config.toml
n_layer = 10
d_model = 128
n_head = 4
n_kv_head = 4
head_dim = 32
d_mlp = 512
vocab_size = 8192
activation = "tanh_gelu"
norm = "layernorm"
norm_place = "pre"
norm_eps = 1e-06
positions = "learned"
qk_norm = false
attn_scale = 0.177
bias = "qkv"
tie_embeddings = true
parallel_block = false
init = "normal"
init_std_qkv = 0.0442
init_std_o = 0.00985
init_std_up = 0.0442
init_std_down = 0.00985
optimizer = "ademamix"
lr = 0.000997
beta1 = 0.9
weight_decay = 0.19
lr_head = 0.00711
grad_clip = 1.0
warmup_steps = 500
schedule = "wsd"
decay_fraction = 0.737
decay_shape = "linear"
final_lr_fraction = 0.1
batch_tokens = 32768
seq_len = 1024
doc_mask = true
z_loss = 1e-05
train_tokens = 181400000
steps = 5536
dataset = "wikipedia_en"
Each number is 500 + 50 x the weight over the matrix's rms, rounded and kept within 0 to 999. Layers, rows and columns count from 0. Numbers have three digits each.

# down: layer 7 MLP down (transposed), 512x128, rms 0.0892, rows 38-90, columns 0-127
# up: layer 7 MLP up, 512x128, rms 0.0957, rows 39-90, columns 0-127
down38:535522539494434487621372500483628549555572515585530515502554534512455466454484535521502482406396514439546472506519511466487412583435479470452509437532466572546516458494488479498551510404416467485535546446492512384529610480551483497440516520419457515533483484420542457441438576541494541511553406496422523512565474449602543514499505514521527467537449533456494570486601470549441580491484
up39:469513383501431477454463573495460567500470557442448461540543484511487558439476505486578502519574486513507447639516530490577513443464560518503554496501495517420481518486485520495487558549486495486451546497460521441551463499513626485444549429467508535529454597472518396561463582485506536576407421557601473495397475513440561439428461451408552573434569552483513463410425502495500523427547
down39:572572471484553491483489419469626473471513499521472490532465497521526467556583479491491573462501471446543505449471500450458450467514539616516497607534511487475465488420546460514513476454539587392581399460517566444445528464523465562492468468476513498589389467501487565500547483443430518441474453560551591574421463446455503474553529548534467435489517516546557557418568549543534498366532
up40:507426573485403480523474539478579509510441505541470622380493548500559480501488534462456436530562489584434469526527468496521513459476611476446589508429510563565482562627476467524446415460482497524422477564501488424497580393441468548502420499534470414505478516594448515466599584531516526523545526486481524532429418491522394449437515459494542482524494647554583509493417554423512520556617
down40:388487557519431537510428535486538554553560482523580446417562540635554541590497390492518541472530491552441580556492487439544546504313445503391633537470434522493469479558573537567347495412539549529611416445479423512567525493495524519437504530626503497497442426513510468482496483492568426506480487505508460417537535538531433490472511559523491446458488448560525479492511561491500385555532
up41:328514614455459590467508596439558529556575466515504478546583413484517530437467576571458516464515562426608509549407433510481481474469476476559552510495481608474489595571443483444510547589573525527502494472476450507474455503570511518452442466442476460425463490504493505550561427524456636514497420420569569428451499471458430529484537460537518447469473448473532399531431455470515564417569
down41:543492540575596555625476499535492496585473520457426547573446458480547507521461528471582546438540436468472589413491494440506550678464506526496482459464545409555503441554481556441543440488411424515539528483632455472468514447549540558467502597483392516529452534517506486432561471447479577515468536459476444520420495463490544517485483502554501390437526459482470425478440413616504502512488
up42:479477641554394568598503494462440376539493541530508582462432461481542454425413600591554454357621620516560593473540543507599567504548442466425569546536532574483538472489548531576430510541444501539466531527365568490419460467560503642434501548486499399595512573573431428487625556443470444530522551491555546483499454545466457527414508345480442441516484607591539432557509403481490449414552
down42:529497550610479491502493500426478477660511499525491501448489516502474477491454586496490525506527469508575542486527506465545537506524343489478493514476465524505488509504463530549475530486467487528429538446491518559519530505492435503526560454470583420501561462519483423508466515511472532480457515489579503494481479497534536487537545505504450494575507540506476470583446166425496509480536
up43:485526427464515466556471561419505469510481520543522548461493531501606447517546459492461532472499561464487460474469543473495475473473563585523425476496462460471378511493465467422480565535493424516427586527463470473511587494507530544530561499455490446472459568546489446472398513607458477521460476453515526509439500471508428527464516462429441522556521598520582531494477567512439499592527
down43:523483439519485505533369480537461595486557515540412519570478484547454526487458537506479578447472508588478480511401537516501493506447467519546522496472575569473541461573469572540534600391439510551538467536429538416520535570452436464491527541572589495442489564531505505499510527522558456494505500486437487431550475441514490496552429576562512537383431466440451544479613484422440469448457
up44:555482459429461510505425484476601455606519476477496516463564559609519540475506640531491507472559447447528434499435412506445478435492435485549513551587530579468523529537466454512476427544510391500495580525499430503468555484513493530392488561558504465321577487581525404585420501620555530523516432493504574523537475385479476526520576552428491422498469545478474480557455483467452482559546
down44:512478553566471545553601418473467477511427460483446537491491455455522409559480450484503525479568523470554431438529560483491512573351496475451554439554566549521452485459510539508526547447519511539430451488549494604430496497557625540533554593446439385626527390512475543433525440532571538522491553506368510465500499506534404476585425433569551610495510464504488511612511476534446410469498
up45:512456481531533566515472637455535482495559445454451425563528453527426476446530533528538496545503548483509509450516514604510554542509478493536558514537464384509517537500502581449578531517513546511420501518475457535477429507484450519428593578495551436485475520529512429566490492502480576361422498525603478557469545457542430503431448456481515377509402501422545453483496499364502586493434
down45:551569503532420448495494519551457527520537537480562458494512593509568519553513428464501451471519601502454529520469476490453567411485562433398448442470499526515426520549583444448424472474550437538388488497507494530530625547541574524441586480500394460530499396489466546559451515575482481500532492508490532518531497542450459528522456464498440504563513543546474526547436530549544459464413
up46:449529490520486500487456569494523409540486532462567409565513535391522493432497515438543545498471562533514521485461511564456447472494572467521497507612437598514446472483493537425445467564508459538426414490470373506476490473502304488518463602498513417500476571589497624484432451508421577550481469454507495570505525428501419520439446507419553521511512552522516481571540576578407566496535
down46:519456446419488457426622439506432432528526558504496501564496424489645557583407505536642462487500462559434408464411525561514600501403524438475537600500512499538547509487547497553417395507558467381535505617613649481553457527443489507500479411487540460331427518475521461469573495424632491477498506474528518477499515510549487535501542443468553480495540458521577546473533437482577490557402
up47:401528550467442557519463580414473509490405491422571510586527508487578484477519508553531547412505471474530456570436501520464515435433514579519566554586566573476453499506564468387467512502495503500571506407476488417469452475396496449480523519527466510453623487487449516545486509545546497563540407550480539560512587497420473494456456421509541432370433553613535507528574518490526524534564
down47:523452469511597525537480544442493494477454511555553537528451531521459481426575422469373549543426492500474558529472480452402476555526527478506461532501533524450477491582456515551558579561501475547514469382539471472509510542469472596433484480407555436559525512485545502495539469455496478483545577570496497541597522438542520404459501566445528599521489507504451529425451434435460532417527
up48:490513477481524497541415393530505463578456515489512527543484587406437457443518495497600525533458445535519480432552475497463563491423549461558526528497471458549555565465469574465501525584427452514466516443562619512477500496502434448486457558517484466477537446450487477470460536540548410497543472469518481581484543517506516513466449535453523548556580534544546512510488529477447432469467
down48:543437560525438548495615544353508521397507531517535470434500471572438520453484414555484521488536520522488531472484445508445553446516490546445503390392497579501564474511504425495467465424502502555485556499500449537508458501480587481517507461456436585496497464597514569486538470412527521579466558543450500464516494546422441501514482440540470552490446510430537487527535558567531553593587
up49:597508550537439526517403521578512443431386557472533487572486503487563506485451552488526396462534525473508470452630557521566466458502511546509422555548451463563455596507452462417485445531492522454523498529481466541500526507554490594531482506459558496488461502465439511507555591560490563479459518514478523510430452512432494419497478487503561540481532527488523450406458571505479555538563
down49:561532491520469510502563557611486491371531533502443521493504446447443571513581471464504523496512484508531374537409369452506557523496530475534496418506525479530456470472576553505590508509548499519553494452513567510503475486468456541502454522416397589499466475543501561515496404469458591527579508557513509505495547471512467519460458439490515457498526498482484526533488435531540458490531
up50:387550561492476525495516582444512424550492488538505509496494522481435476417541570585427566501447515403531556559431500578523534466477557448560447443549476545500509516467533516415531581562473499527370481476508386525507457534563580552467496516464549499410471573544492461494593571499473533509313413424526516498523544406530438545465520443435487569457422528541576452532437526524443550477512
down50:457495510523562434511455409456466535670520472495450641419607487524516552444476464499541511512465522436487539374515503459509469474462418543568426416537514463553566476557451559484488579581576393510505544533433634402617515469469408494589501453600368418437544457436514499563477495448550526578603592431523470467586566447459534485525561439476590447433527377564501475452453493471471508555546
up51:474465484441511572492507444485581509501535366452436572401465479586525521463521504483585543491479521538494542570508539664461572406518517525462500468602502410477540544616537475411513433469502456496450495524489435469448473479431501482457474500524369467499465523531471475466578543512571515532432537472501466497499490489432519542478463487433560547508534474561588484519546546507503514533536
down51:510481485521441457584536495462449468626510481520567540535507441509516498444483443456551516516534558547522413398464539407521538575572467513517468489457438448530462459528540451468539454457502488559433596554548493520554499523473486521509510559492406561507463497492526476533423489512457544626522523452546456486533381544506491524427462547563508474492579479433368503471502510502456600504546
up52:503457599424450466566451436452496555517422552557475419505573500434492477409528512517541329545547519569403446470511531495553547474569508586445565472421580541480615535525580509459536500574589461591454526541455498464563527590506457551496478449569521492588485609649550458554346512485502418520532463406546480565512436546418509396456491463364484353475493563536427521424501532466521448436448
down52:566533539562576523485534514410533459662354547471506530501571423621460515496512495542436534628518466408536633530481512427558491485584439482580560456587408572413525409507502549456451476560438549529532505531443424499466452514523485533521495468466536476380432550542550507462395522483488490407441591499541397554494328480538473449475454497440462576478492486555549542458422489647571505432508
up53:544551499417490522446510500467487547544438482480494486535447562478526465485464586493589498499513593550479347503517503527487490466463533588560546488468539487508487527677399545444513500559575483544458512448493438508516490602468448500431469467477610523434511529534484446454481529549430534503490564530558527406559529537459556563464413484513469534537492435508432407549443490470432490354506
down53:455586472447472567454501534537497422577518463540584506497678523549429429505460494492377482404573524493513517544468530476383490575472471379566459501492510512495526578486498532609525500489419453472486539541428490530555492557509412456482528480439539566414545462439500413554558562421513566393490489452522647520560522379588544489483546547480470537415447451512483465504519557529535530526463
up54:396509512453442498495537543499482554525501439519476502515388439546572532532433599596501511467529465518518513504455394431676508524477583540485501514618543510449563495558429558464436540542458494472458504569504498570441381532533423484477500512491547476438473480551454400531536441489504477593467550500542545551512420456550439514401506496389521478541422495514478487530461547518526468572507
down54:438536435483504423591541492544457513439487478465516520563586536446485564550403606452434466475510460478484477482490618492466525547477452531561536562498492423552442502441461475519430423450512533538573533550556490478649499422496470503569422602464453609451498503557503514458491493543535576543479538529487505524487463510403527537503483442523524521459554513420573474455426436387498522561485
up55:490536516605470562435462506450553456511559491498499549550482455544464545507490615482528446490559536470490607468445524540504505371445531621474499553592512496439423450414415549489416537494643451517491550475443464477526477518526484499496497498447542506557455567556562538482512443480546486525354531423530558459434419456481412521497441533512677467401468545466510464530571585513474456513544
down55:485440457498421442406425466643557469633504453487460428499533583551482375413502548499608503501488563488398512542539449516468549466452524544463585388500427515596554476496523389583462538562496519536502494378578487445512423445494411499531572412503515564504528535583433565545522564551443499539556441386491480439543563497502536487505389585485459449525583488517552567608468508551532340483480
up56:487510565532569488459465523527495542497423534517554492517367530501525450466460524582444566467469487490538461384572555480583520437523510525509552558616517520419483485484533493534462439557467443533478414476436419529538518408491487498487470513551503514466496490476532520459510509571518469540564620549496434565449450469424473543458441493463526480538435485511477508491516543525428431446554
down56:512514576493452476525437500508450558526614489456527498465566486451445510546489545538555593512476521507481516544418494596499516500447488483536477448480511452525472468449524538442510544434504582468533473362534452455450447465671523539494468531434488541510451477439600503528464551501432529485487460513612485523499605568505481477485473547468509477426428588568440429435476514510501550517427
up57:512581537561491525479427547449555461460411508473474496572437484479510523527573535548474504504562524535545462460494498508454450538465574527392558460513529635451521510481500565467505559570524468532472440529504466429457477467454474441498455570561532494563560474574513512570591437480411586479489474532589541533501459335457490471446562430504441449484584540503478438433517493488497452479522
down57:479457413501476534450422514564555442379509514514477397451484469476651563547537468495515484506563487432494505492490459472513369611521413444618549571560532497517504470442433437515494547462493459500493601491602497472417469470568441476498550519509540482505551548545480480376410432580445505540505540512539532521549401447519521470529493579481514489500561472419483504539533531512560515499581
up58:519421464553358529535464561528475501566459446456550533489412457496473541506510561561537520414491487490528444442578501435443521530464522610507542512676506461415487457501413568471528472531515443494513479506540510541487543467468438474523548525628475512537528516525386541463502445486483593550486580560504596496521405491522478435429549487503492437515520522466583424498468486440460471363538
down58:425521465454494410543643571500508437524591562461514537507487534430534563565423481442488475501539565536426552509488504525534548484492533537501597512533516526510476455611483447486399446535497569533563502502474489472503472500507511534534583515483513536548478499494527576508613477431513546519526482562373463481467586566438457479466358390470508567428470435413506531429473328550454436579434
up59:470507579481453515469483552514523372488522547456478476441511465505503523499417500509477491543483514509591526453519517477543495515455512533513567515502473492486494532558420558492442505454578493571524581455439449430531586503508575540600463504462446489578531491525448447580566534498365584498437579577470633493418469502469482476400500499505503526437475537451540501440511565531465449454527
down59:539606439507454439528516587545530573463434510545510525461490549505550471549507524496530487460464512505503515552517536585478516473498462555579418463581478517505554518481516534533485473508427495457444409474489490546471454535475444413424430499579474551433516559552441515464420471471607458478472451497369432474501497465608545448563546526525481431495532520459534539507475501501526519546521
up60:546519466563455488483511553440492458516488453516553583530510460517475512491549483464578520474447439526487559556573536502488499429514483467446466458485519493536562518460514463442623429560458486490358442492507480497482510482440427484489490461523479482488484513505469525431563444519582478589483458484508542544473650545500480527458463510512556559449479483436616487533478546459552465488522
down60:481537496464531463521533450513548460566481443450387516502527603428642456464547488465512574509510468489475579505453541482442488556510528467526511469522536508438501490394517501487494367407498542497501471520509468514498534448498461528466512532610556507534437521468585584495498511453482472482471518514469520504497456576443464488503539454543514488545512501578516463413545489523547602480451
up61:460533526532438578552482463455544494509472557498408471476507521579524517499520495527560461504596518533548590442489439550490480451374513491511522515495498534536473517568424607520567423468559492511422510506471473461465500481494536474637373540508515481447445533587524558525502602462524501427505468502421626482404440507553521422497458489476527511429502491554472484474457549486492453469628
down61:549494561510481554468431485421456532469574436494575463468446522459419496570420599547462563473466425518496443490480489419635542476487494515546436416499543512514476573506535500456494552496438566428516542476541494562515497540570513517507465529488544520529392530482473461594535541505490451509554487424393464447483547581470501486550552559476482514569488436445472538476473539530541508564465
up62:446421513394506531627450487438593476552417523503578579511479401456565515506498565422492589515584557482490555445510416561508517566522514531596522489526505471375572541524491493466377488599489503439512488584452417473519442430518509437540527570477454507491499585488512449480477462473416569604508512461575605524477388491497507409492486511494482501488483501534457510448497469484451549508570
down62:491549497515444348494618561603480540422567462588536396533515511445487552533504534484525511562453486540481495496519498555418465397461443398435367591486474454471515501527553531485536457518496476454463497436550572608503470580467539582470523514504498528519474453514543500530566560427531529500505509550399453439561545566482527452484554504513577522419550492380515511390515426520441551441544
up63:462524519432555550548538420444484476509542483492579505507473607533403553412406527482548414494467515482510457544532567475500648533505531526394538406435515478450530472520502470531532445451596506595488518424457498421484567505518522425545451514435433457503477543521476545526399547516556569524508454540598538579494460465587471494437538465466516531420573563537471585497485455509466440577518
down63:469532523496549474482581474534396479439553500524490484540513440446552574525460458480499437713524552504526485532517507423486443516521415491539483507516516436508507490642524476543489511464521523523512453423548551490470450463479404482558495518438525470459543438481564502549495474501496453492525514631526619488486516488481484459477487510480485506485507530396449465502475409474537464485564
up64:511522505486457532537412522479539560493490503537490495427514422482539480494384507558483458440480604411582499488450475529535478487528537487589549554500559513426454416466489531506564516515509540597527400559465463543410531418461526482507454549445448490423527489513477535540535463545529592541436479611479465487508552423462483500499523545465543499512511475494540503524472516491538485525501
down64:515489537525484392606430471325516524428390485562528524490530491473448486511514486501506512494437468466477521502533526467561530532508517514467477443519479528479506524459587502527503586532464537404504523509523480546557462537504559487560545522487540434539497463467490418475452489426509421531553528483500484459493467572626481546474454533571460476531535487517533424524484537510422546562523
up65:466527467514427503485406429570464504536488644522467628464516536451504378426494562517483460478498506526420536597416435509559529536472564513569569499550543474487483498531468494466543467531524422470466484507513541513522538533452513573420378509446535518496506475499476454436533603524480437534503529514513576569364568471483472454473437511495501557504550472484520389447473526415457522532491
down65:461529448423537455537619469515545456555612460551447512538444552540446402520485467515521482467555454541437575440524541554514519485567477476534436438513417426525542454585447480522533481496413450479426500496540418481431464487545529539474555507583403529510532544410420504470520551443563490423540560466479532494517450551502521546542464477551492497610478447550554428512482519524581497491481
up66:535458482471456460505493506500501379555485509445564594531576500519521507441523566467409462436500507516409518470505521480544534433463481472467474481521484446423428497503473474524504431517544459483502434492380588525565528460471532496457513496527439479562397612483586504558455531501546474581414490526525518473545639489565531550528458407528511482468526580564446411518429526532452527470483
down66:526484570480485470458414499529510463510507479464491488520601529490536459651477482418436382523540460464566511497470486462540529502511474506497448549518545553421547417515441476491502503493512545528543525476583447390480562537541509543533488563462472431554489439470490629496426404411494518517460553506565489561566491497520512419547584520474546537381512508494417495448451574569535488486428
up67:485515500484481504462491468489510485522469511538474599457463538441496535498508589459575488548544482472517536460582544477540520418462504559408550558525513398513480602516547591504528456502427548445480534606434556532515509502497507499489458507549494415488605510504480500452501568462561416445518531493516439451489529445485473473538493520451536455456476517453486541463513514475469463458509
down67:499528502508515527543411519411576434419586555448515385567530418480476469502484401472521489508557546568452473573523529515480459499470527471485514557526609572537420464514482576471487404526561432447484606530519531440548370500530502543524519492444593584470536496415546577481559467462481559502460481458603474484446456546430482530474476460505442501498505521532525472478562489458470484522515
up68:541465551533497603444455516490524490473469488457500483492536549435506613485541476445476548520554549512505450522609488521465468441435552508549596534566545480521476523464540537510398529603526512483553506504571508436552430450408434532448538453487521458524501507588469474508475524496480533426555466574603532570461529479402478482508530478502534560505486422407458455430436499505444551575456
down68:479443443500441448486552438472439552520560554517439479471430513473457518565432586491481490545411461451424534526521608497577487505496488497538555531471575507501509507486530505645489502493437493515476491504441513518495515529530543450501557450521581499506519518520572507450506534512425457559492574510499518494476522583594478464491545538484504407468543481530453456465444470471464419539498
up69:480522481432415488553463535523461467495513473601509503479401500478424505451516607614442473526614532484468512506510508547498454489447496555545478469458551583480431586536577577458490508493477447543458521484506443571444495462511440628514438655507518541523536491456486526415504552529488560545490489525531559440448521379381478542456492552523544422510529398472482528455408468565484406424533
down69:465460549470539485499474385559471406587544491471563439495509464451535505556532485557450525514432506423492486538562537492534601469491520451462437497464422494542608598523503496510484523505492564535486504510506428432495582485494595467579573451466466507567535446411471430458521561451416436520590499497499405517432516607583551477470470536472475546436412566576390521542472526507535546481509
up70:512473517490488581499454552459513516497542544528445471480474520540509493494590511529563540494525529491516459432553489573527438558546529513515549476548599435521538521467522535551488546547450490543455470606524470486552520456552489437489493439428420471435412472590505463473486434520517502491541555563530477531426523416445508455503488504495539487553514472506488526419464512418441472488485
down70:594455489470468501507541518527474444432448545515477455476540463556443511516471526469496473538395411442380511518455474445471461505502515536518520550437487501522473541464473493589489472557601513480487540439508465575525504513542462496423515520520531485452530464450504526511543492452525530544522489553463548484498533535515468532505487494588556534435458636494550451455466504481533540573537
up71:459476558455439575550521501451623407498500582440503471582521490500503486454438449519561536540487500566417467438556561565592544453524521516508634571439424376461516464518533504422531500487543399528527498488523420425495445512495531562454496491538505428513442536512502453558492567554444473558476482488565539500511460453551520440420614425446606537453474446476565568532494471508474505514598
down71:545462506483543561413435507478583489531529422491520544471532445565440487546471548489553473465408477446491500408501485378394442440457522533495579606580558566479619458482464502465476579439557506422526453482548481483488509425450549485544506497579599567471528528403425542489545545472506488566558561529460498476428466494408462506530493469414529405458566623460519518486554552481505560482594
up72:318542448472499563464519557382534532532479482556583538495500450469530487542528613566494479410478565489368441440455418511464448541425470499496520564570434604528414520559474511530425520514472476522462475459485522434494570519548525557514443482565488498455498636477410543541506608515501486543461511507503442500520488475464475453444482408580523500470450627472571486530413486386525494412563
down72:489546512428516570578318524510492494535433481448479520511432526381447433555424527414463621450438569547521433448515606453543473452529468448508537435472552526516554526577540530583453496447439618478493492520447583474561446462437489449539536460568432490541578542548403473550566537521502489465496363442399518542521500556445561514466569494515501487469527534426509489522537466567518549604494
up73:512507539515572569493524529500485447502421522562384456434481485529493523499465485560578463460663555504435496480533536417484521444448513459506464550469454565405479521543569513524381501498543476463459596517436543486540508485487501569479494474551449531541483577516448519494435511494535474447409493513543490569559501486516519504437405470513553511478521542493471557457485502479476412545472
down73:545502452531528542504429479526447531627425427481441534502534557557460477596583567469461557407402458509521436526538423527536527597438460436539501499495471496535502502482425562390562548430560563521440420495561439559452571435565456451509539519453497584465534461496587398529526458555478487491463488545550512467471442467535473497564465618518422485486460525559426497471464603483490581471496
up74:478490462497480645456451485506594534496506442554463551554497486525591543491529549577451460430462523455529509456399424472472569537535494631423503506513591530546434565494449453589488524438547471395501476530512533498473512502581511509498456441505515455530475545473492470463560467444538486532497566476547512456478493440470431576492466494502514509549478461527592425404440562454515510486480
down74:485579495442564501416588399550494438387427514438556485510429513498481477495427510527544493509534507481501503565482488447589507527415482448519521533475519497507470508508433533512556559458548570494606513505510486535505447472537523513513455421549432484474563489550456507501500509541503438430430490510472497581447498528473485519577370510490441538621516518509486525548516535480529473554547
up75:504384660431369461547467456378517431545544526519552396566597534458507542467477441458490480496597495540436498469487432500523441516599549461446642422586527489513581487470531569531469430506527495591548543495520419427498526477467409500508530552514410442543652515578439439543559502434554447475494505550541540602531519445475485384500451464419542507470447461506497481537491634465443519506540
down75:412552407410448470546619505458492537621505425462606498523463523431502396468522411501527450521456555451446462563526482532583456583374420512485537543434544533469466590543412460509471471527449551523489409481555457550495479556482491481435538475449497531458572527486589487495443453534566562454429466499521546400505548417553430541630525478489441582548559474508493517481500614472566404585590
up76:450592554563470538521534535432531494487482478497526639456436532515473502449451443553526457513535597465400531529476443604492482451443424614430508422491458476579530513484445579482512480487546518556435462405472507531460434498480560557540435475459437476530534503614463564537469501605531534552471470502514520467512538498503508522431415407485601505425512457492479442456484533542543458490513
down76:449509466435546483552526534478508498500521566515513485439500594464493441488496443446434426518467496559499460542461477420543517582493499499541503497484427601512496484653525460443444498464446554500492563591577518500479557569410474524542465498509489513499461436524437506505492494511518630371648482585476547441558545473458489445549525533523540469465510492474503484517469407520518369452469
up77:526507501515486506570482518520525486601478485464498507489515539439435519361484520394475387547427500493442448569533424423480488456483589442477527531513464525561522454412546564406470501510484494503407454464495507487498566520458442489510544546511428464551498473586503599391428479479466541561461486441536505488527478516452540460529547528545595551499553470496458459534550537586401441450496
down77:488438578443509501432451467452492486385527533467520378436515391575580525571492443529529592502503550542482494502579477569523565555434431504426486452472510468452548522502446482587588519516466521435435460603483536397553504452539586564498440475478508495391440491469400393560508541518514523522572465529447572557516515487508494545494416482557426562459508533562498528530488582526526536520520
up78:475518471432465527468393571494503510514514524426448513479433459525392454502514628653524472341436523467471432464456535569597505453477528487515497515526553561482455605582467548468574558432484500396382541481506536517495527538581525543473517526451464489478469618512461477548543508610490565508467494439506489503563503460454445590510443484420488662556457512542522541500345569490493488517452
down78:455462464466423518491469522497476586430505509626570492425438450549551527533568372510448439540575513547473467467551504493598434473460505530525537489445512619377548487580455574589453579568509549539474444549420498416547531491493368603467504512547433534539528540433449491520465512413398434466611563423523593510550419424393568492519560441535562496452557471468522449421577452546502539472460
up79:521591533518489481550387430540571605589449551418666465536505451426509537408526554497586489469508507446604433592510675466605478508516467543475551473559511512413446446597508473493437473485431404587321404422438444455502555373446605566557392487557534552543548541508437558427536534538529514445482527590559537528400467494408400556516428469489538523495486540552489519448450473552461456451476
down79:498385551461493618474434472425352555669486423541499566464433451483413441516456541498536398495377507456461489612499444576541457573560481512575611527529561401550546408556556492532555497443472545509526477565507480409495470494424416463417399481517540387633434558523500474509527582510488483519445551475552533472457502627651479476504510510532424479540515513650365499649551438519393485559515
up80:506445587542554587479518565528457504487508448526503496479510458521551485493442432489510521449469510435538465477470451552573549436469531501503506518477526388490484497553463504498611494513523474512469476479504361494448489516479557482501451535444412530451470492543427481462467419531523470482446567548486499539540482515499484544489427540438558518530565463497552467511484541444552494587545
down80:455502436513446449510531498474480483512439449441519582453497555448478493486470638483456495484531478487525428455524528470434453578513470472419554467419500513575506547439486519554481559475481527490521520500447563520567541525479525486510475516569555581526498476522532511582451528478484495474560452474496533469471499487509518501491558497599523472496468533483522552533502511465459549447393
up81:502518501446469594528469578394442391536577603565451531508526564497486563516414515439575521424532484549507397516574516481484510483499538505435495522543521578525499573572473548524419424566591511585481485510509404423586556474409469371535495448493455503475462564544525498469573592510454570432529469474553443547543484515502535426462521412484580420460485500528420529441437450493482423512615
down81:506490514409611528386448466547436538557384524576420432467514461518500323433506548552479589508561530518521536538586527503596451512542450572591520442474567516466475439480472479474548505544450513430369466469591527535481416542479490573569515488417443517488463511467372510479477450514452493595483486496411410581430489559414546530564617433584501576556518571504601515500477580429506571519443
up82:418465504408530590587455508536557448491497605413511528587450491468561579539520517478548480505498541477519413492546479558493477550405514444420498496530476425473571505559495441542464539553552473565459503511496436490460505471493563508494499537508489539532543530538448552519494553453478503483437466511557508521478573460380492471531550412507528570531511603542534402463427437504450404465564
down82:424486531529452419484427488674513493333484495518530403526474511494561477465507471469514510598487540529476535485526536504493446492524484479533490562496471519492512481502448493503505571496529524519553501554502500452468491497425489466543542488489567528492496534485491547514488540559522512508483563500446485526460496551508462497491548502516527510546513530452506501523434473412485464379489
up83:595561536541457502538487572487542447455427522482480441513467490446508489464496510444549498493489575412547489547498550505496481465496488565502451562484514490541537572513436527449559465544414448519488496541539529454431482440460363565453518504514518456519507501563441548452549420516505467482506431575602511531471525477511506466508409504514523510480445492510537477492475564498589582575509
down83:456504562524499442482487538505499483587514493442422440573583412487573483593533418516335493423429551459499576490449437480527487510557533574472459466505484505517478453481458525523570448439534482459491495487511555543523562585545519555518495482454526527488523447456518497485489558579397550505518545552550491509535464520509516524551506470510496459485491433460461508466481531524474483560415
up84:489605517489454459468492524547344532546465548527466546454438466521489574480510545493509477484517458560507542498464497504530415414396568492577441486438603546440497489509399455478514383481528478561340488541327539485492541480516512498453429572475472505516481550446508467555423502626497456551536443481554618503499491514567530479503537420456469583508535556573454508471449527562426465517535
down84:517475585474512507463525518566505432530547386459425535597506497434455484525582491441511439424442525547536475558504560408512494545409517510428487479491408493568509539451515524544519481371601427465528490541519494447541532484440458479560571568491510535512610472432546439544499542467516510559433523522598480522447561456431498560600547419398458580437402478459579501458487526574519505499540
up85:502555497516501479507458397566470519485510523444514503524545484531526521488467615578557447456527470564493442516494508558505500543475442457513523522491520494567486486437567576537603454509519491486516487402447441504556402471513477531519513510433527500452479495564502464436475551559513467561449574528456542565471456535497501376560451499474498497506424534523469443466490623428458507496472
down85:500435518502528538478469593612577527468500511487438518545487428511476498507472518449347561487484488562509532484537451450530470535495573533452524543545485509575516521468503442488505511512428493460493533480509464508517502445490500524524565505513523513449492509429529479521508423441534532461493512480418501541529557424516545479522570469560534480500432446464493454491539527494489455568541
up86:523500528530439489561483593474549478491489453489506525511467534532465457489540556554551529484537517503500491554401448530500478521503485440463493542463551535542539472484501552437590507536426518641465476483456458457547450511489423536428421526525457521512547504496505458495491471547496499521444465484491560554449592487522518476471561503516487527503520421448487436545479512463445527474534
down86:521520436495555445478490472515454501515446504466516511531454463513504403544521440499442479435504557504476585518438557516462514473486530448547418536529496554490443515515456459519465448507551464455481515526406508477519481504532533524459514483508434510443508535463480562487532558507446521483473529525522449524517444538470600515490524556503569640534512453542495505503436573488574545589460
up87:479527509534425565530448542442514531483477468502504510534455521571465485485534550584482419496489441563431616518487542544555498582433470445515527524544445482558459485570475612575522464477425444493429484539496574470464608489469531490604514445476495467511505550581487522527498589519503513499553466487509464463457457437432562492498486502523553435441542461566436458491435502465464525473544
down87:424502456498532517492486516523461548550476514513550467515519457452467534475488502391437523499477573409522407555538516479480433454544506505527406493443521589541505601547515503530518538611529538498417528468527469488572465542537616457496486435602538570544520508497466443470545509531543482528463577430475439504536545495550443498530547494471402512491488475458467491473460496518503550424424
up88:478476503444487486589408528525536512468477523512512513526377492447489471396472614555477542532609508454580472506607544476542575470494482469456504537512522463491599569496407601436471584510404511531497523470494493504403520538468401571490470485523475484424531474530568484433559480577562496469435404450499513570465515531492418459412512460507524581527402413490557431507520604570414456483563
down88:551455509587550497481452522629461505506483459460423588499539495490498504524498554443433559462372468511505520493438483444508488496515478490536491524473539461480455608488538457537529488529610440537478524418494543458536523548477575584564521531464466480544446394528484508470490468498434506477496473546480501477454506422515521479509521533500520470636508473438480450475531499504557525545504
up89:467482547509488497516537507484526414552488491449503502495536504556450521479467648533455537488503574482602464428560391500569404475471471475517455460571577491483623449447531493539522532557516511509503603490390442486480580466514395546510443622543475464494535466476517556527437540491574491484458557438521539534480506411424483468445436462444492433460449512433598509505512519466498525579525
down89:457495481521584596548601509455411528656508534523563437451507411535449464545484448489474462467554482462528457553528535495488513534493515544525564425523487513548524462524573488538455479507441474598509388550482356489443490426527509550527507447459486475492419495479589410515496436541543513444523491410560510505499549569547466516481488480525524515512535520511441443470534489472573498502498
up90:504497503525518495440469597528494502490546479377430504403466466515522547525583460609556373510568585486500533483448484491534438531427549504460481609513451507486529514450421504531536468497500540473464473535468573508424507526452501496512496557517593444512493481487463532403422523517506517456481524551541509521448477554543500412510525503467535502507524528507503521439509526520530475558485
down90:504303512493551536625509455495544575452526484565561472523506450452419560486508488500485569534505422453571503520477447481429523437502475538542506457566496492492457468594537519521561497495533475527514490522557545497485461517495520488507529463433489585430520498405523453552553462495563503484478538547551441503453480439503452508525507497483439541529489456499461499512510551518482499399553